Weights of a small transformer language model.
Size: 12 layers, width 160, 5 heads of 32, vocabulary 2048, 4.36M parameters.
Architecture: LayerNorm before each block, untied embeddings, attention and MLP in parallel.
Training: a variant of Adam for these matrices, 7587 steps.
Each number is 128 + 24 x the weight over its row's rms, rounded and kept within 0 to 255. Layers, rows and columns count from 0. Numbers have three digits each. The size before them is the row's rms in percent of the matrix's.

# layer 7 attention query, 160x160, rms 0.0528, rows 0-45, columns 40-79
084:121116129143149135129083082133178132121112123133129066103107122137166139102116093120113122104156136200126100124126135155
117:143132110123126112101095151139143125121184101152111134095108133125093095124111060124153150154152113112105163104147126138
156:105114161110123097161131098084112149140139160131150138120168123118175117117148160132120137148140137169136114158091108102
090:167145101124138117111116102127143114075141120172122160098130123121073127126115103110169138095182150127166145110152132141
091:138141100111123146168089124135122148125161122133098121114085118133108158114085049161100143134147150169131172146113121135
085:118170144128102101173164130089132146144119145107118126149169149098141130136154153103115131128103140165150122124148131130
112:129147109133144141112121120148132124147085113110117148138111126131129176156099134143093129100090139103112144112170140112
134:156121141129190124180094121120046146124099135105127132097106116124138160108121135151078137121123112086109081108141160121
096:118079128099145147125163125127078117114130171119122113176133149105154091105170103116098143139093119131136120117153124162
093:144117140125149113176067166121088137194149116175132171117144130146140076136099095195164106126130181083107151096137102119
096:162131075096121130089116167116092130106121148119110146116105160132105086150162110085144124145114100155173116122163103102
102:179118101161112135102119150137131091137143122135121135158145107128109101138132067093145121147135067111172156114139184142
099:156123128111123128125177105117118115023120137125118146112154136118092148143131143082111115136126113151127117118115096115
103:153133110097136147173127102107166150083162133149113074104181143156132126101099135138127092133174131180112144114104122104
095:110120122106140102131114161121149138162147148132091116121109107124096120105153138116116104141126125127182108103093145113
097:110112104119175094132133106129126139151116142136137142159168141113148135171131179146129129097146145116128149154098124094
095:112134124076119097108115144153146114149183110144144107119119128155165122136112122143133144142148122161118148102168137093
096:146147144136153128131133153154123113173151120170120093121086114087124045097137144173146131112104091092113113128139140153
090:124141117131109138182125136121110112151119142176128110168141128131120137144142116096035144098122145090115135142151118096
090:170130090098160125142144131135124113098139136099136127130164139151117112154141130068140161190120102099130131133137133136
090:119170133088149119118137140127139156132114153139084104171108132139142119147071189151135116140117108145130128172105148137
099:145130107106090106152151132111154117098110130138090095132121130159117130148121119141144147130191131131200119141151125136
103:103136135105117169133160130109127104100152144156159062107105096158148123126126150127121109146153151111100117098124140123
097:103087148140144086122108135121148141106087161102133168134097148121095155147133128107116131116143080128155154128168114142
097:147102150123118132110102100141140151072133122103096089101137145142155138111109120144122130094128132170145130130113134155
093:175126143106114127080115138150113110111136138131124132147114086109114136155130116181126149131159109105155141112173152142
096:116067106153114119127184122129117153079066142127131126118145124111123160111141127128127191124115103133141120142195110105
097:122119150137083137115130101117144175142120120142055100111129138154158150148118094144131154123107144139132123178090103136
095:150134120082113141101129136132112145146101121147126115154145124095124132134168141119122124135137096112163134070115144165
094:114114108108147165117137135115106132099135113119117136095109168160184150132145125130115101156114158146153138134105122082
092:112067064168103122134178182108122086123091103073093121120131123159129144127141127163140145144125137129150131155162141135
087:134137119117093086111165111164111144116164083116133082155128133109082132110139102140142138137134106104175116151165120118
087:124073139113131128113083075116135094133166129134108129103122122136156121116155127158124117151129088129149136107087149165
096:155104159130143143159167136093113136086120123146153122132097135123112092140115124092096093109102142209180156143151145172
139:120143129137156133131144143153121108139099069093104122143130127138116189108115092153124150089092119094127111088124111139
082:143140140089128158110129118161104141101184143158101163095143120142134136122123129151115132140146202119128135127092110131
084:156163139126110113136109154130141097074105127106097147125134172163136111097148111142123138116107124139147128177137167133
094:145072145141151147117088087091171120148136143128149158121151146141114095145090166132102115102122133129164135136139177166
087:137134109129093134123113140109110143081142161165140119153126120127141087124160131116158093153158153138120129129122104128
109:110108143125179099151116137135139138154132170137155123111101132147148133118097149109119110123174114148118091140095172119
087:119129121139118139127159132118126148144143139111123134118120131149123119144157155112145114104143162161098125164103092136
097:163143129159158114135123130138099110121104076141144121110160134147093119167107091078149128104126112096148127132141149128
094:165115155144190101078112107093168156125151134138122107099130113124105128129137106118135165135108106131143130132125113111
099:112143149125162119146097142159102157139075101094140066090116152145124170127152166100098141076158129176134128148130119088
095:172119132142175131109099133133165132155086101108120121136132151178130206131158147092103147067118129111133111122153137120
094:112092117123080108101131145190100099079117099132127160117150115124171171094119157138093139074120195121111119121137112130
# layer 7 attention key, 160x160, rms 0.0519, rows 0-45, columns 40-79
081:097114133171098160085114104152138131153135142131141084114092140167112125100112123096101130119111099149121135147151125109
078:151120096089118136114132153155141105132137104088097118139121164136120161147095118133132114080122150120144172137120083137
060:131147142088170137138116114139122113143099186165150133170129113144121128113123172097115126127135093112138065120143182142
136:106124174148146151166130102102095109159133189163147150134137110110127090118131162125112144126134098095121080115109149166
090:144167112089081103147141132125154114075124111124152139175120105118128124150133151117140151095151155137151123135126147178
125:094105132170171149123127128127136171138114150119137125122135090103142108127172153117115143126151107138112122103136118099
157:135129083139138131099128144148159130133139070078101121133126152136122151175093119135136115101103155142122198152121112116
056:131120136145123106120151130186116112167106087079146121102160134119145191134101153115139138127123119124166113089136131124
092:196118115088128120091144160163139157129102143111117121141102136139123137110177123076122125119149120154128124167167137112
090:104094113092125146139130081094139131126072124151118153112113132118109141089158137055133157135120104125107184105138151168
098:170137126103111176130118159143130160139099140121092086104121116092096113128142114094111129107132123140153166147154105139
095:128149190132111124144103154122116116118130115110108118102119098158114085136114124130192139143111089110114134144111155141
092:072142143163151124095146095128086137169127102121186147101130124087170120141107142145139137143152140138088150139117170125
093:137146125118108119153156107131136163120075126135132120133113102190123166116132157125149133168137172140133114101113136144
098:089139152118087149103094108119146126111150197108177136135117093116137111129128110116115124163170160133144112131130167123
093:079107103137128163095162115139149123125100160114103061138130154125081134126136121121123138120109140091123120112185152147
096:132173133152077141100069129114160138126132127157093132137110138115122150114147068105137120109106136126128083149142133146
094:136142145114133107151099113109151103104123171133159162129142120075151174095117092121100131069154117157130106157133103138
092:123149097107166163151128147120111118141033086119160121191120135120102132122143174125141128116131133144132153107156161123
086:142167114122088150161126172122131147176154135159115125125111153151126156118134107111172143140118144109108125126132100091
091:157208144130166103120145132112209141132117136138112148122133140143153159104168095171095093133120136137140155133105133132
096:180128129146153118186122123113119122157135139110126165124085098125087108138082144130142178131133106147111116163076145143
103:117125103128100117099133114134153129129127136133142139083090115151109166128101169134099151083085135112103142163126173127
097:170146150180097129130121162093119139142156129128136153153104117120124085075115150179130098156109114123171165120101127136
101:127108139130100123137092138153150122157118114118162163150184094125131069095130121152156150149119120155138128170101111142
093:149120160102138116154114166139084127133117154103146155151115107105126106151112152095150154123093123135134141115122171177
098:115062125121163091139120115130122122143155096117073133115126132140140083131115159107118131137135122138130142156112133133
097:178108131074120104108098125089130151131136122134118163101153146119115139123108127115130119193149148157146171164119125102
092:123140163199128137122174127156162138108140152170114119094131120145120107128113165110163170125121131056094168125113140101
089:134087096161179118114171140143149178103102130124098122113152144123135144134124119095091132138160154147123172088162089125
095:130111113106151114141114148139124131122130170102120132125117124107140130129127120081145164181092123138082112169110123086
086:114135114110143154129152142154131121103090065077129169097137111131165153149116159130140098166107111139119136152121110158
081:127157113093123107099132085131112147108120137135109139061127139119144130151134126106103158106101161144126100113133132099
099:068117146146122147151176142117081140132117140149129103152107119119113100149114160147139136152128145100085130112122111109
083:137122103154120095128112147123139123121182073085127126100108137107131108163099111118109139157105125152112179154101125088
134:120124200147108141131118114095124155132103199158173116162143112128159137116134151110116109150132113136109071126118122136
065:113112142142127118099111153137163148113133128135175119151168076161123080130156134110141123176099102148173158117130105158
082:121121146159107140169109126117120143129092146110167133115141124115117115141103174193156115149099114117103097134129139133
163:075133171147101151153132115120072100152087173185149099135109118104114115127142177168156132133145118104122101120134141127
075:155123124155136139137128076148142149126121120147120098159113150158141180109118120115106098128121158117117107103161134135
081:080125111071104140115159143136102139101121138101133106124143113121120094134118169128087142106132076156109131151152098133
089:172118090132110140129118126139166118077114156124134149116116164152132137110123095141126084116132129129147111128111167116
096:107108124159163109127126093111150111140162167170133155104123129121135184143148118154148183154121160101131131076132157137
096:105099115150142114150147115168095142097157090114110075125131130053155120109144163120116157124119122115101135117153121131
091:113137145152156134136145099121086105130161116135120084129073155099150127111180159132153188142144107146158161077150097078
089:113145131106119133152139195153116119114116130086103058143141121147151100136141182111142147113128054128104123121166117104
# layer 7 attention value, 160x160, rms 0.0572, rows 0-31, columns 40-79
092:094125131141120134127107128141115148141117129109133147072113151141133133119127137150140162102133145154127102110129048111
095:120090138129125103179169165113149096117155126140102117110116151148146153116127115112095086149100116096183105124120136129
098:102138129146143129128154157185181090142145114120148120117110135105138125112107142137154120156115124099077119183105166105
101:109119149122087155144103149144122102151159140131088100126095162178107126124113115144116118135174122121175125167157104090
110:153150128099178089109146118133130133136175106141129154109136115111110131093138129160114142118116139148150143155140066125
099:174143118108101137103123166159126107119093133148124126180115079185148112118091136157123093130110131112137126130140125133
099:115121148121117150102150131115149153094166135129120138114141132155158135137104066107112106139118131100145139090173133121
099:099119121146155109123093164104210130148167151135177100157138104110136089163101148119149138124132141184096149150099124119
098:133130120116121103093121119136160144167150136119120113153099118220128121148124153127130128122162119171076147176146138116
094:211139148106141124102151072162052059156130118130108119102121116107150106119149133158119143110132148164098136123088116089
094:150151132178127134128161145115103179149076117076133157110110142111151127114120123095109101137087120051143113135114153172
099:114116142128100152132150118153112132072082140115124155140137158159123144116121120085145130133122138106136102135127123156
097:087153152077133108119135140144122152109104128112110162138119115095124092132152091064140137160133122077129149103167162090
100:122120144124129167143092169145162125148151130145122148129147138152144126113081133194124120171116145138087122120162129128
098:107127124180124109128152110087172085125184140121108083104119140123130117128115165153130154102155111147117119159130173124
093:150116144136120128163162133157124105100138137137139098130129152139114125104157138132113145149132111070146097157124137120
094:097118123183147111136159171113184109135103139139134151130139145101116123146149117156133106171106133103104153106169150117
095:115099123127138110101089081114141115142136124121099091116146118180142116159103120131129131111171140152115132134129141156
097:138097106134134136091131154128188128130111143175174099122178111158122143133130114130108127147136147183095110118125145130
101:117134104122102135129092137121103146123117123140083150137120110167132116150138154098100116126174118191145130088142127167
087:123092110170080116121125148086144118131090133104135153142153125135136138152131084117146166120130136116131129114097139175
088:123149135111161119164112123180109116128139108164122136143116149082105096122125157133136171132131126116097132121150104118
096:211114112116122123098152141153076134133124117086153142121107091148168103092125118099139125144102127119113121121111098129
097:111130148127102142117116137134081133162110121112138125114072125161152125120125108139119129106152125120106131130117147169
100:105111134130120094149118124091140118128159107105078120087122146130103128119163087156093149150130131087115136153146125152
089:160156117101107164149107089130119152123145129125087136153103110135142115107135119121130096081176106179118127138080146127
097:131111092162148159092133100110139101124100133139165093117131111075121151133147147117135106098097145112155123137118137091
099:104110143114123145122114099136114113106070144161138105175136160108120133105122102156155100109114131107118113112141120145
095:143129139081094135124090181159129117175175116116121153132163108158119129120155121164125187150140128136085137128172125115
102:133103128106104147128107170112161135125110114154126118117194103113157096113154159062136160125147107139105136148151144156
085:119101154139121115137102158120153160111130114157112097138194095132160111115126114109138138158113094106135134122139100118
099:114104118141120119125059118150094102150123132137163073147133159145130149170155120095134099105096121170138116083153187093
# layer 7 attention output (transposed), 160x160, rms 0.0598, rows 0-31, columns 40-79
088:140124164147146125136100141094136144164153149113139128072105167108142100118134077113151122132101131102165090123119124106
094:186150137154150128125121176153094144130151097105139118153117154134136123159173129121104113152146158136122152104116112179
098:161137151099150130152108108156124190140113130128133179141120141084121129164138139144103133159111115118156121129125157110
103:142140117128068127157125097149106167154113140157134120139135150134103108136124131111121117099131114156137120135116146114
103:124152155130198140142156108138121108123138132106142132107129153120097143113111147108080065083096141134127138114113100130
099:189149150144140143152115127111142093140106111123095154129117118141127139100128131174164103125137135183174118126152164105
098:105140107118133129114150129111155131113110151145167129149095136164133130110118107147117102154155111111128185137102122121
105:120128089103123121101122126164136136111154143089145141155098089174095126135083143149127143167104110118107105136107102125
100:160123101131116136145152107156113140146149095116136160089165137092095133116069138148118177147137085101122147141147114120
095:138101154121153120160161127105126144105107115123127118089110101123130156171134103129097197164155166134148102131141163152
092:156107132129122124124170131101116157154164066125145101121166116106123089116170108110154151122136120134109121112161136114
100:152100190128114136129094152109094149178138131158114157144124164127148093117129069084132140114133105150158129169124141117
100:121122113142141109109118110152129104115080146145162160126102104086119106127105165135096113109122089112129106148147112119
104:190154105109151134136102152121117157133152127153107132137095128141151155107094115156127114119129098140143141102142149120
100:123085111116118144108112105174172151110118133111121165129158129143094095134179104139098154168124135148054089144115101148
097:161142122138130124163100129123136161158089124138118138160121183116128151169143116113096123098147140162164133125168178087
095:099127096124137113123129130144148148093140128177150106157101093104130148109117165148137121131145138095128160123129140119
096:093128120136085120121160126132118147155132101105134116136176123159127100095121138131106139160125121114098144153113105138
096:142128090118128144110097137131116151091156117137127112150113126145110150121113109165159110144145129145162186155130154122
102:132137177137170135141147093149141091164146143126123104115099094153166115099079130143129130133108146123097090136115112111
084:105064129116089102127148159149156126106140113133109083142113139152125104132138145132182126165148121155083168192135118165
085:141141115121189113157125104119122106120073164138142177103106103106126142136107141161101113090095146094144100079140153100
100:152135167162120129134128152065153167126135118127122132151071124098141121182116112130128139171149142156158164117143160119
097:160112100120122137133168169122099146147151115126132144109152101135112109146153087154141161149124137140127122104118156139
103:134154086146128111156167137107146138137128129129143114131138159100127131080133120138084120131095123110091123094136138137
089:145121133109145114103143136125100099133097154088115164103145116118109092128094094109142154119153096137090081123166142148
101:114116171109140169186105120135102118153176155097123084137135145105099101125130120120137135123159101158147122105113149119
107:166127114152145149136093161090117107132133147162101124150112117184135103131145115113110101121142120121155152142114122130
097:112140140116096106171146096139126120108065134152149112131095115088139194115109187157103122089117124129141124131134162102
100:155122118130116154119081127135099090100130118139130123144062169110143116127134166098129101127153119133138099122138099133
087:075153108139102108125154146121106131101101111158152097163088127153188142113123181132139094133151124158112158137118099091
098:148123103129183156155134147126124091119134130115102132141133111129162172115078147166105112124125133121151138099134168116